python train.py --n_layer=14 --d_model=96 --n_head=3 --n_kv_head=3 --head_dim=32 --d_mlp=384 --vocab_size=4096 --activation="tanh_gelu" --norm="layernorm" --norm_place="pre" --norm_eps=1e-06 --positions="learned" --qk_norm=false --attn_scale=0.177 --bias="all" --tie_embeddings=true --parallel_block=false --init="normal" --init_std_qkv=0.0548 --init_std_o=0.0104 --init_std_up=0.0548 --init_std_down=0.00518 --init_out_by_depth=true --optimizer="cautious_adamw" --lr=0.00259 --lr_mult_up=1.42 --beta1=0.9 --beta2=0.98 --lr_head=0.0061 --grad_clip=1.0 --warmup_steps=319 --schedule="wsd" --decay_fraction=0.62 --decay_shape="linear" --final_lr_fraction=0.0 --batch_tokens=16384 --seq_len=512 --doc_mask=true --z_loss=1e-05 --train_tokens=125200000 --steps=7642 --dataset="wikipedia_en"
Each number is 128 + 24 x the weight over the matrix's rms, rounded and kept within 0 to 255. Layers, rows and columns count from 0. Numbers have three digits each.

# layer 6 MLP up, 384x96, rms 0.241, rows 38-66, columns 0-47
160139159126159110102136085130110121165159137084118122091090133079115116151132118145161103120170126169153094147115111147126145107117147133115168
160134103155121135127106093132155132136132132149095111148115062147160113151152099076110156124118111140132155128140136083132107056114139106126124
099186115152086093119118175121108128105129121155152138079117153112125141112141138108101110174089155174095148149032169162155129157167149129105155
106149117116165156130126109107124133148167064118122141155153140126107104085114142093105135171122166131060097069118143081108119165119149148102151
156158130119095140154155120099116151134107104131081128142132129145167118111111098144133108142131147126113133137143136127067178134096134115094149
100116117184159148130117129113098156109180070130130116120140146122101118125120129109117125140123180125142107111085138114095129156130115147105127
187130148132102092139109153124132099117089138143124131058094143114133115152120121098143077088097120116162169129136143171165101137128127132133112
138112119141137089124095095127136182168146144124112110125075102177156080111131083087105117151123117131113078082159131084123135076169154094175144
112134119170129139137081137134109102144130122132119120106123170133076130131141125129126111122140189133159117131117116126130109135146105129108111
168137110122112112126118101115123093143063147131137120163091140153149119114120129132156069121134152143152106119175137132154160141112131127169162
109143121111153129117142128107139163166118111142160130127150133112124067094092078146144150176136146123159106130121137128095190153170104158126174
109113180148113128111123168100141049182172097115149121127149132088109098119108120091141113142129131127148150152113151114154129156101154144124188
140185115130099100155093099118148167075093140072143131130088134130105146106152099110139137175121105154149166089131153169161149142130125141142142
113176157149128134114125106131127135149125128135065109137109080094073128107122113147104095104120135139169105143058133106153120084109127128116125
115107149125142094096108123114136122148145095192114112160119116122129129095137139116175143099154145123142131120121126082153159124160130165158134
149125169142079115118145168149142116104137118147092142155096097136094113146074126105129108161144103124169121123132137085132156117169141114162102
092134145141145139142134117076074152090132105129148119113147094174175112189136123115110166123139121166086134060100124105157136104129163163101134
138135127161143099118107119158154110160120159142128141131092128120156144129157147131167118120087126145086136140106178084124074101127101119090106
149108148132152136104124113131127118173127116149125136118111133122135142104173127140150109119180153138122135129141147143127103106136117109114116
120171135141108140127140122107112142143109104147108146120114133128127105135152139093165070119120133131114125100149208117124109098174167118115123
098185188149116120126098120130132135147160167151121131123126122116126134168107134113126154140136132131151158075087152112121106139114148192143151
185122156128109078117102112121134107147121129166138128058114161110131120165085113129161114098149120138149152130147187148112100158146147126185112
137167138156101113135125070131094116113118149133115097145142112138164159127060133131122083127137115150108206130118117111092175105165208182174168
127146121131149130121141138111146176098150111102059126142127107144110089091097126116162144120117121130142091138139135110113118078104100143133116
146117143153140093119110134149131116125095105169115148099071085114129130201115125130098136127148145158159116153101129148140137102128129126112123
109193140134099135151092155104111124118136110140107117124124137121113112092160113120120102130081140129128135121113181100140143179132133128118154
132139135166149121149124105111161123153108134100151149106113100105134144157137107141101135118115130153157150151154133181162084143101127140108123
092164114130133140095121111069106151114135135095091105137123151116142086126144084122122137143161126162169173058143114128162153105153128156147138
117163137124116128163117074151140115143089159146126140145110103161147141143125121130145104097140133126163179083158159146148102131094142135118122
# layer 6 MLP down (transposed), 384x96, rms 0.158, rows 38-65, columns 0-47
136146108139117084159112145101138162130095133115121127148183106132122121125126093138106149094128157141113148129138152113160139130136119109146147
133098092111110119146118149133085128090112070145172114120097133139151148174117090152079142097155127127124081138108109146125123169097157173115150
159136131144110154103186093138125124138138143116140132118137138144136154211070147191133144148138129138105107129124143165132124144126118080121137
095091211111145074152094166102154148130166072107165096167122123074119083181088148097111132159110131138090107199159123102131164085123138144122154
167153089149145163090139090136116135136143130163121123121054134107102196109179089106135107145110075140107155131122103072087168177127128132142143
156082156100083089110097157121089107157122145143147114097087163108142107173099149132161107122120113122135173096132192083119141125131126096128158
135133124134093192098162132121132121112141100139129129160113124125140138125162142112153158148118109121098109130157128071090143110124102125087097
120169132136127152108123135077113158147074167080103133135088108126126086173124157119181175115159157119174139125163156111150155118144138149109157
125174156139106142149125125117146135104092122130117124091116145131103113098125154175172138108132101129123169141144126117093154123081108128115162
085139103137110144118155148112135088099143102135133140106076141107134112130183102151184186111123156114141131131117145102125138097117136130141082
143148126124108103120181071119115125120094166112132117130091168127107116129077155072126114132122092168102127128122137122124151138136120107163102
166103128057114159143143109121134125092075172106121161126147097127098111105149113132136123122114128143079149078131130159126139132145152123135097
117145150101119116164133134160144132156163111120119130113133138137128132129130167096118145129141117127106158122088160177120118159139073132108140
151155146125104099206100072102097155140122177142135157130165113106144151171143134133047127101171126124115105149088082137103140089149145097134143
135141114126130114129169110121119127144101110145117126132115100152105140175141138098124152153121134130138111107124092102097129124151136115103112
087155119115161162131122122119125125131120138122151119098120160117162111074130131124109116106112184138113117146140108124133145139129107136131132
107107151139128114128133134133142148115110086106114123146124103108147145145134136141139120107113145134112108149105141154129117147192184099119145
155185127139113125137155138153146171135114117155157139121126115104131106129150138095128158122131129115132139151099120133121156129113109150143127
139151112148109131144139101132141128130156108121083143129175109138128147090080123120089111104088129136126115139124102130156131156116130142127119
139106157117121099104155137131092145126163114133117136084123165097136100105081108140162134156107125168131159129106125120133143085131114076174108
135107077066200151069106064150119137145109113137108139134136133131129122155113167110136067143173119151122101171080157117123168108130104134099143
114121155114144181112120160145129138135149066137109115152138160135167121100148126137095130111167161115106166149107157130129134115130096113109149
153108126154106111141056192124144116120133085145124127126164103125118130154151159062122147105137154105135107092134077176178110108084102121141130
108130104143154170133143098163124157079117102134118114132188125173155147132122145174134120112104115132083150135140099108127115122089141129115134
135121122135101155156109105122117138119116174147129124139120138146173120160116129127061114129157159137128168108091132121121170102127168147128128
133129115099089147111137152108098115105150156139100143160129137128109140125137134155105078112113114136127116099127150102133105171120134125118158
146124119153168140099135132149130125139105133125135117110146096124149132131139135112142116141155128133126067129090158112101100142142133166132132
116093127128096150122148131162130091178140160142140127100098116173113141117127124146086135151131098067110111168137139102109145162149144133109127